From a checkpoint of a small transformer trained on Wikipedia.
Size: width 384, 6 heads of 64.
Architecture: biases, attention and MLP in parallel.
Training: a variant of Muon for these matrices, 595M tokens, 9084 steps.
Each number is 500 + 40 x the weight over its row's rms, rounded and kept within 0 to 999. Layers, rows and columns count from 0. Numbers have three digits each. The size before them is the row's rms in percent of the matrix's.

# down: layer 4 MLP down (transposed), 1536x384, rms 0.0516, rows 1302-1361, columns 240-287
# up: layer 4 MLP up, 1536x384, rms 0.0979, rows 1303-1362, columns 240-287
down1302 096:442527519512531470532531529488407523495411441471455455458451495520463458508520544565506516528543525542540485448513590498500507521421449525483548
up1303 097:564453476439440485579444508426511469484477416493510496526554383499435517432498470505483511496513491537470532472532450513408506519445512510574539
down1303 091:506532560535531506398478509432494585574510528477469526486455565443565523540501569458552437481457519461448517501535550520521500597554473447490520
up1304 097:571470585454540454465495446534509464580481481573523530511507521499474537511451458413514517483459463475500554479571538437427561474504580511547532
down1304 096:508422455568483549504511554488504503379534537489503440502578495534534468401582539590516515549451484512513410513434509593582485528520437500487471
up1305 099:508503479483494474564517549605557548501534543523442490526529442522437518506536549545556480549462506469545485483456491447573439580435515582505526
down1305 095:463489502550560526473485467393486444494437442497534503472454515510580495520464447415449571521517467494478495531513512583480595474507486440512496
up1306 105:504490513492502470547497567460509506510446501501519491552537520495552510436516493487558514528457514418479522523479442523541486446500528457511521
down1306 109:515482450563495494509437470476515445498486503547503478447459503554508549467446520523486481568510541521530492624544527501484530530501501437423503
up1307 104:511612474576525536473484506459452503486495451449496603507555483499443519484550461458484548498453491460556527462483498426527514501510467474491519
down1307 100:464501533517506505501489415514483542552420556556573504469476441499504495477521515463417495565544394591505519419489504501409474519524538501439476
up1308 098:544517559512549450430595514513454436476447524417607470494478456465492505511508543493493541559592497425477522569570488467565476505506481444416513
down1308 102:488446479532467513548487542524518491471512483488478473539550551481517505458499400482569500526476563443530437475504530470464562511480543503529469
up1309 086:469471491469502551544577555524492547524441509506520491420510551511497468528515429513538475533503524533462573511516511501420509469528563587559491
down1309 096:508435539511517514506487483523507491535565504533494475540477497538491467467460569490469509426511430542532382463497496522515508493479437399477543
up1310 090:496519439431515547477475504462470497455481512497449485497575507487434518496512438438541541396556539492534533456559527538523459505470431458508485
down1310 085:563403539518458482517522567491530469493480490538530519485465452511485485545486517471493473556568461455497454515512533506528518495483505459557557
up1311 101:561529500466471479472484555539507490467488451539530466569478497507480529491491510491504412514478519445459479410561437451512521555470498468537516
down1311 097:511527488540506484488499431447509544462492552433473480464516516485508501508478459478473577524485480472507513559457521546492459488534435494502513
up1312 099:576593473502531551416501563518573498515519510476517507530447500519528539534573414561473476501502491501558507528455472511515531548534438561454496
down1312 096:452408421462468509516484426471437508491554441511454575503505534513457493508496543463482491487448535577455570414514468399469514509490501568530441
up1313 101:475486509543552472394482513522584513499494461504481537478511588388466413497494448518563494494460564502518461475481513444469459512473535526456466
down1313 097:494497511484482525557446570480440497471452492504522502526502431549480499502459554480503542458516492458491472537455561481595554512485497504546543
up1314 102:519473511549463557488473508502454524519488481428540458426450452525556518505564539483509530547487492478456446580421462488552502541566508473509520
down1314 097:548558507541533451475475533460607485504464519473489501512565512450441559466494499473467490474467534511448569493476442524477485506489501573505555
up1315 106:471482482480453504522517469589546433543486465515528442513452464564456482534461526560428523540515492456470529447542507532508527534477500537538637
down1315 103:527505517480573427506459551381454522466523543508452541448538544405524485504541513495582496434479518556527528563486474486538473480502471465447419
up1316 092:485519469461455443504508487508534484479448507522514508480491474514523494580545501455514515468452479485502518478563481517499537505523514532526439
down1316 093:530496529524556561491475532523509483500492464465452492497482517514486524399459534526496466546546509469441484500483575509492461461488526451514495
up1317 101:567510493514437598447532535460456520528545518538517464510488490502422522464471462492538448507479510436517575497453586457556462513514464515431486
down1317 099:470505521512556446514496474550520525442460473461511512517556522519518488479507490516468527469502490506541441466535450523467537478423486484591500
up1318 094:526472498589518497454538549488490514496434481443449472503466556508452580429576488570379484515517478486452460540521423543506478522526527479486485
down1318 092:493504512410520535580481461535511484456553511474558549527465450496534463570408488428585474464482504503537512502481571443519492486470433470535487
up1319 099:437479522507541487521444501493462475501457460505492486444507470533549465560445475469501494457478533505557512543530474491470465441459574454528493
down1319 100:507506506546517454521474452484536478490534497485506490574441520429483461419558471465504547543449473531573515509561541452606489484483468442533502
up1320 098:480542441524545485572598504416452474549525497485466497431508440503475487469526435590418496539428551527500547606546548495488493537527475541513511
down1320 099:512505573487498477471463454554528423511461484510510507539454485518485509479446495482536518546583459460448468433472479494514485474490496468523496
up1321 102:484505515494488525495461473489488570489468428523507481482482517542512509496475487533550478542460407463507454472578489486561551512540483458523494
down1321 099:506533550446504520494550540505522486509513576518525542486502497434436522495563410474485535488549544502494555474393484487452426472483544509455483
up1322 096:442547568500539470508465472542425476451513420524438464499500462465487553518421469559468446482414507466479509475465502540523522539554592494491457
down1322 107:543455448490442527482537522473554514550466559465561539563551533538487447481541546494542589490598504524553454517547509485503496432465400509502494
up1323 103:529472565453502484456508513484539449461478470478474474504482509468523542492504438568501434519521519464528545531486519434427459429597475576506478
down1323 101:501514437530534537506539453522434563536520514512553558476557489575465461569528579438512576488491499563429508425502460551515501565423505435525542
up1324 097:504537532532573510491457563503478457548465449537455460442466508488499521473549499432414530476567497499516461504475494529531464548491572567438535
down1324 097:506444518490543575427471489482544462464456510470517454551461582563547527480480495600526416463515437551548470576464507472513413541436566550528488
up1325 102:513440536484485562438546528498545529542475499450493518476486505478547473475530470488494473487519483495574534558549499489451494508502433432483500
down1325 103:439490459544511494481417455585472512463511530570492513466464448513482474525471478530477511488513482468451487468446489463479546470489533583563479
up1326 099:411520498432580498532531519505484481448545493486448456530580539498476526470473485411475509486464521464556461489434506527527480488549529496478473
down1326 098:570491484592458469513491491413471544524488510467544546512428450517572488490581535557551465454490466560493527562540472425528487535502469494552488
up1327 098:450448488475499529542471516580522452520400486427458517532450471465536453502480492478535465563447501523498548479606524464505485463500555557484477
down1327 096:525553484546524459458531464423457543543585511526494504460542499524495565516494502543438514431543502471509451559405489514508536512532470471571535
up1328 098:537508511487472491456474449463508466519584571480462511480493514515530595497519512474547511565492545496480527458503517426512467477579508510488506
down1328 097:588481489568453531421548461501475522509519528532565485512425532486505453509478480534558576490489462514474482519485500495457474532507522495464513
up1329 096:500519533487529521481425494462516528500561555457551522472461537591407508456514531477486521434551481489527518531504484462534439475585440518511494
down1329 100:558475503484468574513520493487551475514481470515472465516445496530472466549508555530501577509529483495531449547507589535558507454516439463498565
up1330 097:518473458448452483465499470423457467491488473516531557498489529503512499549522557522455444510444471468463543487481519455488413505520541448479580
down1330 102:477493583565476500531507403521553549496527480526467481487493478561529593447474416474537493472456543528484478527524551558469564532592515545517474
up1331 092:547469502460513525421468533638444433516517452525517483455500557521490466511512529444471518458513602492492526475515512418519499544524509434490500
down1331 099:539515537578556439517508563466462539416419448397501411416417451485523575542491526494468500528588472441467447476461519463523541487534473502491522
up1332 099:544494517406457453465552525512535550478516450479460564515448510530448523540525473524533402503475473432438468452485485556569523534494521478540520
down1332 098:511506528524546486485402440520426463521555528508547537499536524554546489472493533485506540483459491518550488453486495461399474443544469523481508
up1333 098:389533552391533570503560473499479521559540549516517485436472516472496493536475565565524479464487474524560506444523474391454473522435417558525451
down1333 122:643458476571485436510456520494505497471431488455498517553442445515505511487521421458478502537502494489435522555527552613510498494566537488465559
up1334 102:490543529490482527502465599503467501521455519593508401462502448503460507459481556522442495515471451547487439529525572546554460516539592484523421
down1334 099:501479483508526425543528464468534488502545480439462572512515569527523518527515502456539524491512532443530555473465432449472510541443452495498553
up1335 094:496525461482468523503499561610470427481437489531462498559495458486522447531514528517486442435491574450465424486489524527441550535508492376534513
down1335 101:526458497435528487488475519495562524478537477525538521437504492484508479468492518493452591448547486540560472502500506478506471440482489529564556
up1336 102:409532480508560490476535419532471504463468470516489497545510553541552512467516524489504523535465515445509439457426508430518470526572466499386456
down1336 104:540530520510466552485426470533432486507492487581477492504536583471478497515487487414522550509511541483536501547516515551567533492526511507516519
up1337 103:551500566454469447526531475518455458551588478468452589541492524585477534429468536539559462490540517476481548530529528513488493444483535515554503
down1337 103:460500494504496524502556548567494425445414533450484385483538575526458492485480473498442612528480483547515496494503452484508500521530523526493566
up1338 100:552567484383531459515525564514478503589544497504541469522469484510472478489520525499459564475422441507523571450475441533470450488524450480529522
down1338 104:473406508596497497488425494502487487402492514466482456484508571520491545530464443524510465526586527474441463526525609513547550530475549481503502
up1339 101:535476478512509528517538574524470395490529508461502543490491513577513455463511505462518481443515475494518507417533521559463493490559449486483535
down1339 105:535599491467573557539561522539524582573465498491543470434421466488528514574546481559456468434518491519523472600460484602509483527557495527430485
up1340 100:442523505507530436460428494520536553546452489469460484481482422465438422447431572438489495502435504498484483444451519485501435505521543479562536
down1340 097:515496518412518544466539456424429467503460497528538486475530576511554517524520398540495497488502479467528556539556531535528550475512492462469533
up1341 091:541483449579503550463448569487508420505476540458472461451509458499496437479520468435518505489453464503562553450543468558522484431497571499504464
down1341 091:410557533433474484534468596512463575489515522489554517448451509476514544496528531491548496463545477450438456563468476368525508541500489471483519
up1342 102:519529556454462597493542493515532537513462536525494516386486464494465485461492509503537494545472507535460474523461538565546515555471518461508545
down1342 104:471503455573507476497507438513492534479475485473496446515510518496526445511459476470451540473491473541526520439550504455463514458506476583515549
up1343 094:477559569579428583461588480414419488537549477471455538495436466481499480517560462517508488504445582458554540527517452493572559468523416416511502
down1343 099:453504512543524508522504531506555526468533545543508518522485530590534438479467470481495544462528464504439499512439522495387448553490490472509475
up1344 086:516474592538552502492485474445522535513590453504479474512540485479531459490450476462456528504462416542514524480547422558479562553513482441440566
down1344 097:481460511462447526521465553483521494399439439501567452507525512521466448532492465459550500471482515469538499491532489452552467476459450536522495
up1345 099:570535539453529555427475548572512511448443553546539436471473562504442493523470445515564459517486457539512492519517547520546546466517532536560470
down1345 102:476496470554448462582491422397484491525541409466481500503486460444559485462517515503419477528550535460539500460476459437473462532507495449469546
up1346 101:589516501505497541509512545570579467550518493457488493533442525503444432485563423552486467498483425525474560461478421509467506558541496516457549
down1346 101:453468505533452452524457499483477537448509471503472544525554516492512461491474597471513524489557574467458430534469507472558487457416505508509460
up1347 094:476437455530513491497488515505497578585507529553528527500448514459517514505486402530481508501452522402522481545509464550509494464493456434415512
down1347 093:470652555542466515540524464500532496488505519495558489463514443512495471538482540432444528521561595510464508491512488470495485525430473522535532
up1348 093:468496569511451513525559540477455548577440544461503476485457466521486480498495564474434502463404507518516548485475556540503522488511475482529509
down1348 096:540488408451558503494560497478508435438546466521516532495538526499509582502476414536492527536594569481436465545498465511516435527548498545511514
up1349 100:443457426514504533477456492533491594433433553481526447488426446412427501514543465444473541518485478486505499438546444474488509476541505454478526
down1349 092:554535554487502515480491503518482483544518414558515518422603590558511519481508463461497502510435501414481541520454516525481497539434483539475478
up1350 105:472627538533452494488579543525427499630521481512545458452492484537430515426563588500493576460544481530475495528473454568411486516515454505461496
down1350 115:589458490530577522514493506516520505587441522577494510489496498520468457548466501527421433503555527499474492569497476581464503432478531443450526
up1351 098:447462472518429508484503549502537490580473507422540456489384522521465525561537503534454391447571570533479497586457480553504500596500450509477495
down1351 099:514526522434487569532563374463428565455507457508478531488632426453527547438445456497520599583488448491470508482560513461500523411462498473537466
up1352 097:462520501519524570526554501424570532512428436503464456509484501475501523485469519517486486515527541404505536489507593517490442458490510435521512
down1352 100:462433450519533431503525433531535557546537466500484557505472538527464483537433434484529496399501488515519427556536369508476615544539473486493508
up1353 101:526501520488427525448486499503492494506526522496489559549499464381476515490536541421523475494512495544498508487511488585474500586483448472530533
down1353 105:583536527486520464531567509420478503454456508502576491488492507464473511421545546537472459427608553469485498556514476470455528523454544459494497
up1354 100:440520514464440541458474473501447485565525492570535536519441464481490474520522462472450527464460547504524454515523537545521490532441372499490592
down1354 096:572537521509517499501503371485523519482394462494437469439563506455465499483480535477533467551536411522483592482456517486441495542514513537457446
up1355 095:466520501412519503555502493457491552455551513486509464455555534498518482482523576514577506506441598523475525545549512460487438417556488494419531
down1355 091:514456514601493510432581460551491491501429535437551491521438498479486512515451453537452507483555504443517528513489482516553514518521485454566496
up1356 106:503537477462491491486475478569413567508488472581463599491515515432477505455558531535524482543591491536525475496533511507448501449538439569478544
down1356 104:470525449469563467468506481582515480555554592454486532507474479479518520547542561497555472517574539460592469463474529505479514444514493478483519
up1357 096:474541450509568471471500457496494503451491500518461458452532501468508460437507472560499507507464410477532408549475467593532523539525495475527508
down1357 104:546512555427469522421482496503530522497508422446456454471502437527436580547514447500439553518583491506482609578525522534435461515507522503472464
up1358 101:531448546492477521460512421511537461478507507477529468545578463507493561510471470454454488419508516515495510532594527558525460486522450486503441
down1358 092:423513476510557456478488561485453538548515510531495519486457494508536431485558476541552487564460517468505496497411491449464528536514535497490552
up1359 105:558500484478489506458447553491449497513449448534497468485451473487547468519508503514444509566480500535452458451531505405499545486504501523491524
down1359 103:433476489483484536516545388549534512531493526481502489534509518539464496514491509513509502420448408449489503495526498510468491570523548459544491
up1360 102:528525433513491481516481491473459527436486462490504460494540503421543503481519493495492487492499438560439485420438448524477517466475560508502487
down1360 100:542495500420502547485498487510544515598581504515531547563556511542466492441452408546493508494530585547530493565505520527532454486552452513496518
up1361 101:582487453524461476485510453442587460549521447493473524513467539499504475557487487477484492450494507461509552501544510466493495515595542463431427
down1361 104:554497574520476482518401591515548514504551475507476481489503522491515505536565531463443495442481414519462496456560478473531526521475505489494515
up1362 096:477531501516419551541519510484479502443457430517481445492479418511553478464456496501529465543446516496477478489449473491485492499536533575558507